Part of a small language model's weights.
Size: 15 layers, vocabulary 512, 1.75M parameters.
Architecture: LayerNorm before each block, learned positions, tied embeddings.
Training: a variant of SOAP for these matrices, 121M tokens, 3696 steps.
Each number is 128 + 32 x the weight over its row's rms, rounded and kept within 0 to 255. Layers, rows and columns count from 0. Numbers have three digits each. The size before them is the row's rms in percent of the matrix's.

# layer 11 MLP down (transposed), 384x96, rms 0.165, rows 258-291, columns 0-95
094:138125127106083121148096156176130107141117146073184130109048186135151079126116128132087158139157167120133186125119119164151138178147148106179145168111137147141134143170117097156091097188168123161154135177197128177142150136097136130100173140157055152197167148124133138165093150155193130086
093:164178182128153078082165121117081165113153100147116125120143208063134125150113096180113119137087106168120158138217118157105155117141090128084134152093195139154106107161077075147128079083134127069108118130171110124114166165122134102162136121072120148139131109125187090148104116126109069149
093:136129118184068157130114159128161062171135080121160142162102120084109123131144118136147148185111131097131145164157182097106148103125156135108068137107109141108156142083131110163068186059167191162147207117097130134137126150140126109201092171119132097184137162140122125139164053156104124113
102:106149136096106166158177166125123159152190168115123126152104130147093136147200196137150177065088122095166135151119126115164149127117148071073146065054167219112126102151151098148105134098127083134137130143133163196148175139109072112124138116120153109191139104151105140122149128096140111100
099:123134179120135148091106111061098132129149097149168161170074161136128062084127076081121123134166084156100135126193149108151210178141066089098133165162140138155135104124195153139158143105124130177071106124171156160149126145129176125150093148149143196095105111109117119107088139086170132124
113:107132167135117185118218137130119139116152154107137175150135159100146092160161083122115220123148167137069158126171168132133180139129165123118138150146115115112091127121211168131107096142147187171103143152100180121089148093150119103171149200113079130125075153133142151155129125127194143089
099:062184121131159122183152130154131133074116198115152142091124153152148154104116151058104108127176159176066144176097095144094071093118156133104113125088167148140109116122204150137123096151113164117140126084082099137118086171111126156136152102138141103118129124097173089065117087141064128065
119:098141127094129170116141107096115118113073150077079162098151136062127161103179155173132087088185074139073060116140174087153136113122130150175122171128124149168161102123145127149138108136101097143149077090148104146044120143146124155129179179119171164111101110100111141191167174167103149133
101:104139092145123171158127136133144108060125068118194162115103060083141155146131125091102126157158136151109116154140163194164120131096154092080111092163104223113136134165102131126146116121117079117114096115104142165108034127149118156153097181121174160097123071080125151147123157144136071100
113:119164138148182069108103150161116135113118173134134136173106115185118159154139122151127093139156180077145110157095059161080190140120187096100120104140132134136169088075090140127151135120086146174124114158126082089114146166126068101147099104199194119100207119074118163120139132091135119140
099:172156119143137092110203127122142115185117120147149168133120118118082083148173129146088077107140155159222145128141098098166175148146105081134146157096140174139152129084087060135133156064117177132141080110072111180096145090084155107088155097132073108126140127128128090096175164129104135116
115:129158144133120137133150131146085069138112133159182188143114140199140185135130145063103136118150095158163129126094110140084062074120120127131150136118132072114101181128114106180158144079140095045137171204131102139142137164113151134132176193104205129168129123109154144155104135158134151166
103:159184133077161091176135087138112154067146098161098115119123120114144126060107176145149185108154089087122092136102152077134089128139179070132099103149137121111158122133076114096068104122100149075135153115109129068098152137129150131160142164199118092143104155109135141098139117217074156169
105:138094117129120126114127086165110166120057103124179157105054100128165109193189166126075129106177089143126086103106138164140117137039135160092156111099089202120155113114064067140149089146145137146140136068103123126101160145143101097112086121157149111159152144157099143150119179109091127152
092:165148124210087076098139084095148070126119099101125160102109147131157126114113094109145083163078116188133164167089122145094110123108150077079090146155088115094067130122078127144098141163136130135155132125171124121176111093186090108151194073150110191099098129119117149139177169073115124150
106:123109116179104111074093130139101165156131137081201139133176080150149188152101086126165114136082166175137143114138085087097181181122049148155117176085107150161171105179133108096106183128124092128070097147119107111147115117082214123104129131132160107137137139109100137145063122147122121133
098:175086109115122121109118154099161103128194151153109133110163148146111110184162145178099153117103100139100048122088091078199108107099130111133103159138132166131141156143146138131205166116109077098151120184105084149167178149090094140124120163070148074172116065096161133148117143115117113190
104:170141117173126074085157078127070130113118151060177116155136104097108082134145085128194191137092170191051179090143179126170114098091109113151136158117099101120131114095114180130127126123126140146144081163116099129118113110117144103176129149211111156123148085119140108119138207131112142129
088:183068129158133090126159149109138085154141147116158126119185101120065179126172101109198150109105118162117094145123171134113111126065112087100091139095115126152151132149109118084128133110137065141144153082078121145124115210164152231114158111159137159101129125152115082137183113135099188142
122:118144123141131071076116111113093065132134119104034188141158202080133161157127114157123206115067149082125114073129181149138122198130088133145171137175158118132117139164151132107125133159124097109097119098093115144111181143158129157115090128137119173157099120083135151167174147078098100118
109:206071154158143169081112121143099067157139139187193115088141124149118110116156147154114106146140080145138108107123105116110141160112117102155201108086168125161136077160189102076125101158097097137132166070117119110150074169154122121107132129125114125121096109156144096051101156196137098075
116:158147095134142114123153126121084057086110159121141130114104198155098166184158127145146176080108152101131127111145096110162197117204166145101162155093114137054106078156126125086133167110081080210127128081112100140106117086183125149124122144156137113121165177117117110150106086137147078107
094:156140131135121134162139101124104092105142110122059163193091137105140170094141099133155166114161103149116122130169125126078185102128113119133124177114101173151176134137156156161106112160146075119169164105101146043193171168089165134225146203160171118120110164126095136154120096144156135106
112:169145130170142079164099067149092140131147109087073124207151132074146095106138127113172201153173076149091085142155122046078118117126087121114077117122149107116167150142114122132144166156117141115076136146086094128099169167120181163098063157112182114118114153102110142150151129155126120166
094:128115149149056145161111110091123095122099111069115158074152080155108098093111190107153080128151144112151123149190112090065134140202097108140087123101141086148127125121077095141121145155170162104119098095123146123109155150095159108066102121097158135062118151152096099194117136112046125167
095:082127143159079122127130149103113127111118115116107109103120086112101042106163155116144135141044115145057095110143104164071098103113149175092127146084095069110057083166100169078115150116128081130168120130172119196133100143140145064112133120175132113109158101133117113172110117061119107107
102:171135164097108129125086126120164197123142105127114133123121162118135062123109127126131109150125155143143205112046116151123100132138184114148181109143127043113132134113172141160095108214157151127070160107148109056182125087143085103178147137159126200140107103145120160095145127115148171102
104:097096139123165121108136073201118131113143080097130061116112074141165090150119169106143174097112152097106152120172177116080153184185138197197126165155126065122080128153140104123146192169126161140142120111124128133106162081113169132150136124172132131095119088152130130096116160083085133188
112:109114158162131097111199097102160164135119172157092111092098119142102199109129118171092063132068098124117161082073079107094147117154197109127108081102164185103140130105102106150125172121096161164089126178114158064164135113093127165112105086129141171163128067123154134123184142128144121104
111:140097170149189085139117121131158164112115085142139125053166147051150138146130138173097092160133100141129173111182129085127109138073093142144150134148131131120131127114130098103175127196130149142149103127058122129219150112161178079151134194170175171085104142175138152145148091100114122100
098:140193083083045128108127059134091074119138099089115097084060140148151141119138190147108101119158144095108144109144114132121181133172160152110149132130098150169058124134098113138140133193193153121152110161151089135129164122142139140099082075080092141133170127133128138159132072128172173089
120:127176123123087081147117166148087136188115100148166154150084097087103111127084138084140124148120120145131143111117195109095138111104091135133080122145157148177158147119114163187148117124131092066140145116175182070088124141133162120133091073155065185038138079162114129113070160152124158108
094:152094127163150091066168155134125134083084153143123081184127170083094065146135153128128104132103144149132120124174156173098167128129200160086135054151141137139171148110172123162181143117092141148149117118175161217109165150128139178106106163119049134127080129151112186120118127124130119156
086:133103148133112130127126136164110094122153205149110131157121129175104080149119108124153110184107116132133096129124140150094157132181146168132119210130123135135113169114132188098054118042160119166103142140147130157137124110087099164137218111098048073153149131145066104170138155088083138120
# layer 11 MLP up, 384x96, rms 0.162, rows 259-292, columns 0-95
089:107097187163141110086076093127120113122084183125116153124204152137103172118168111123185163136143113081163155094167143126089160184131105128178184123116137144175122158162163103094096050121117097095086165121135145079170147138109143089160170112100132169163041148137143101147125098120112139149
096:111118110133133098088133114143164093117174138121118142132134093143164175151229138089145086108131126105125129035153124183080134115123167160150161103090171095125112167093097050136179140175109109118135147122117105103098096127161118161102138088158156170070125178107131123079121174062169149135
098:166089121163162100117115137179173155112094046149192127073164134086175095083113096114103120144150136177146144204145129127102075100136096184124170128167095141163122144116150131128168103161095168133124125135097160057164111116155145146153114123113125139078133162121171122113116088219092147127
095:141085130202107124158094129131135063171103134068173085126126088116143089150154089148092158101092118082146120135158168152103135104201151150122139157131108141049130152082115134112078134169150174069178168153088103133107151094157149136109149129116159117180101129107151070169087130163131189129
116:120118147157109158126149116131102150133160143077118138163117107139155094108184213167081170153164080167045115151129136124147163102121131123085108124114123142094064151219145164099120144186057136163150168120114105107094152107162136112115133130140053151100108129160126143128124187100143076084
104:116099130143184146110123088115150148152131104116117128142137122137194146151080082129175170139121130085176141136142113090138068146154119135112149166139135081071125100151116168173093181155124167131111141192124107107139145053139186107067125052057154137127045139139154124140188138109166102119
111:130120088154142162104074188153211136128135106140131107126100104154080094140125118116162118101154143102175153099158114222155138159127122076098137057168147147061091162164120125111132119116136174111079134082103145118131111133086114093142162080128090089202132131118135127086081139143158083078
100:119135095187167130154113163136139063115141141142143100124173127161121122113114102171166135131106117140102159161065171163162114130170138104103083130129111110089096158196084135149117140150113121184235112097155109115115045089115144069133134077120074179144137142148200098144136130125171134126
104:126146057137132151130134103106087128081205212100130122086112111100145135080122099230163161068098156072104138113119104136118135186154155148050121120105175126154139119139153140135147155068141137134149155109129111070102114122119130151172129098129106125090100138130169133150120190184136104158
098:079155073113117149118136124070115159169124149077109111144136207115108142151108098160134148105081117149123159147134139220110174142122134191072073158124133120152110123133159044101137121086170131148168146112107120108138154198118068084126156139088163105108060133145162131165142123081130160128
102:093088158124071174109159166134157134144089104129191147123152096150138147173096143114050119214092138104105167136134142172108118127127193127137160134144179077143118161121135124144127159139112102190071102176213112135131138134092107101098127113116114094127123124161154086150089165059088134170
097:150066185159108121173116101075179134174118170205159128118064104139184168105159134135155114175152152061113100152145115196066134126102130093151160147141107107162121155088158168063150105133094147080147093095085137073097117118121107105120118097091131132149156099134116126124132066158130107123
098:103114080150087135174126135088137096164155094155143151128134111185154183128130121111063133136188131142123131151161113072156103148151183073106124108138138149176092058125079155171084124166108153091081062143095142195094121093118048146126123116122147120156171095135101111140172172115104119084
095:137160199119106117153188134078123150152148112125152053114125133162133073149163167101119182137151102113182076131121107115165148125213163160160116104119174130125145105170114117117151109101125168092108141113077128111108165097062118107113061143126156046089127122100169127074089158160130104119
102:126072088077125170143161110166137137217102175108123102129165151119139168131116188119169129118109090174117088159107164146148153091098180098097067093094161090119157151125124151144094105175101097118192140110076116102089153182158119127156083065168131149117113115108093084128150146164121159087
095:191144167174122198141154147132130113153139176102098098123116157095101170100110176102187124076185135079191136143152107088121114193158130070078117099087165120173118131136143092130151114078143113115161204089104114170117121126130188138127080099145099137126153095145176147083111096114147108113
105:128095203119087162157140099094122096103133156061111176122136173118110137053105145122165098148147100126168122156166135151116128167182087125089109126082063113163115162125115078104092073114074119094172129141132134138126137109145169180186053075148122124089140156174151117163146100142168156133
094:089174133133156151153144153152085104141111077129150137120135069189166103159175138167166135186140172052117073115135136139142142107101155162123170125102154107117131151100205125080091080145130140149105092208132169128132109101127201115120120128064184124150072101122065142129121114100119133118
110:066087109170143095129086105152072188111219117094175173132113114184154106147107132152148118082129183164129112111167127149108092134089120162153115153139124131186126128153125086125121134131151057124115114118045150187141135083081083099134094091130091159158116140094137105128110141133173187141
105:126106165192123138162083123135125172124168134136176091175061129128185127077136105103154116122145116117159143148162130170124155163133128116194133100111113135136111139071164117155146061145143158080139121123141152120136069167174119128041059129160079136197124127146156082077079133135116082135
111:149139056112142102109156107094112182117148152136223088143134102107136077101116076154101104133109130140135147225074113190179117129136183131125118142131169111094132133110163163091126100126175145107144151108123173134161120161151073113101088137176122106098106123093131079102177136089169151184
090:108092102082100083096104074118202114156112193155176144187163078171172146149097148119106178164153105159137093150137147114167138182178174133090164088155177133106143137136103116138088066127076161175135119123160109119107106113144117089141132126117125084110120105165188129157081103156110106177
113:116133185142197142146112156103080147151150151103143133173203114120102154097125165113122082095140171160084192139180133061168133111105090128126150127087163141141150100158144144166136083074108121075125096116096156134113132081144093132112109164119075083146168168144177091085119130063114094176
099:104176138117160138118107197166111135090185065117134169130146120086164113083157097161114128137108113156164116114059136165113102191097168084121155159129116170153121142158145096127128126111093112107095143107126220131121105166175134105117053128087151157132084110151174125076175068127163088144
102:139109137161085102073112113122060174135157139137095089192127113085150124129140043095179170123140162127120149105090126152145129156100185102125084165108120108133160138078200089148139128063134118134125143156127123128143131159142096146166164091171145106118123105179086046149137119112111041116
106:128108116169092160107165143121059072152147082135125140156148140133156121118141089101106141153138085101074123129173072147073114119113078139109135126095171170169149135130119111050081132146079078107132149132136136179067146189157140137065146116127136133119185198104083086173085171134116098131
107:160118128144127107093170151187154108058099124052127161186125062125101165088140193171142094146131159170117127154135145141085190165147116131082170157141069105092166119085139115120136100148088131128171152168108143128113193149110056082135152137128163114099128163103126101141173140104088135109
106:125071076160097083175157109187096153107084164112175117096123131152151136140184136135136142132150121110107177150159166160145084127105142142079162136128084150146093071143120129108141074127174054165165128120122118118139108190168138141085129093116094151102094174077062128077132148170076173141
108:082221105181125114143116154107166183170161157115150094130125082142105115089071193142131138119114113123143107123128148183133149156097154135122117187169158100129143179079110126126148097149158162122129086124169134079100154120148073121093140075114139128176099137037077163123135100117178172136
092:114150157118135127108146180172109150141119124058118156165147128181147161128094138118096116140124124076193075148175122179127102128145033109075176091115134179089127108131125126124165103085134113089087155086148125172129203072129072121130142150170115098137126157183100132086083134164152146152
113:137120130170086133073158120099128111168144162151108118117104126115102143134115093079096117172156176105098203109122145120072107136104046114207165140117116112175117167097121165140077083075082131103190177168127132153137145161111129059096090092134101135155075104112075131128148140120104164104
094:143089086113113092097135109167189114207110127112101161090132130245125119145107074133116139099135099115132181118086140106121121124095092214100158155108126107153108141182135091145129133103139173165078115097098126103082158161102121107086147158161143142138154061132116071133106169107114126088
089:185176116090115205145081130150133127210022109151100121149128147101171205088104173120163188116135077121144105114123105118128127073091126088111132120140127099165094153129148092078151160117102123065106171148152155145088151134118143124100154115141144115149166108148083144120111140127081129090
107:073094129199109106151083133133103032147085112114106161136141037092153149132188119147108151109099168082201126078137114131103127165119147150134135156145105112123137151120104090103118061131120153159128112117137113173108141202121167166180134108194102113099155160126106167142143092095151124123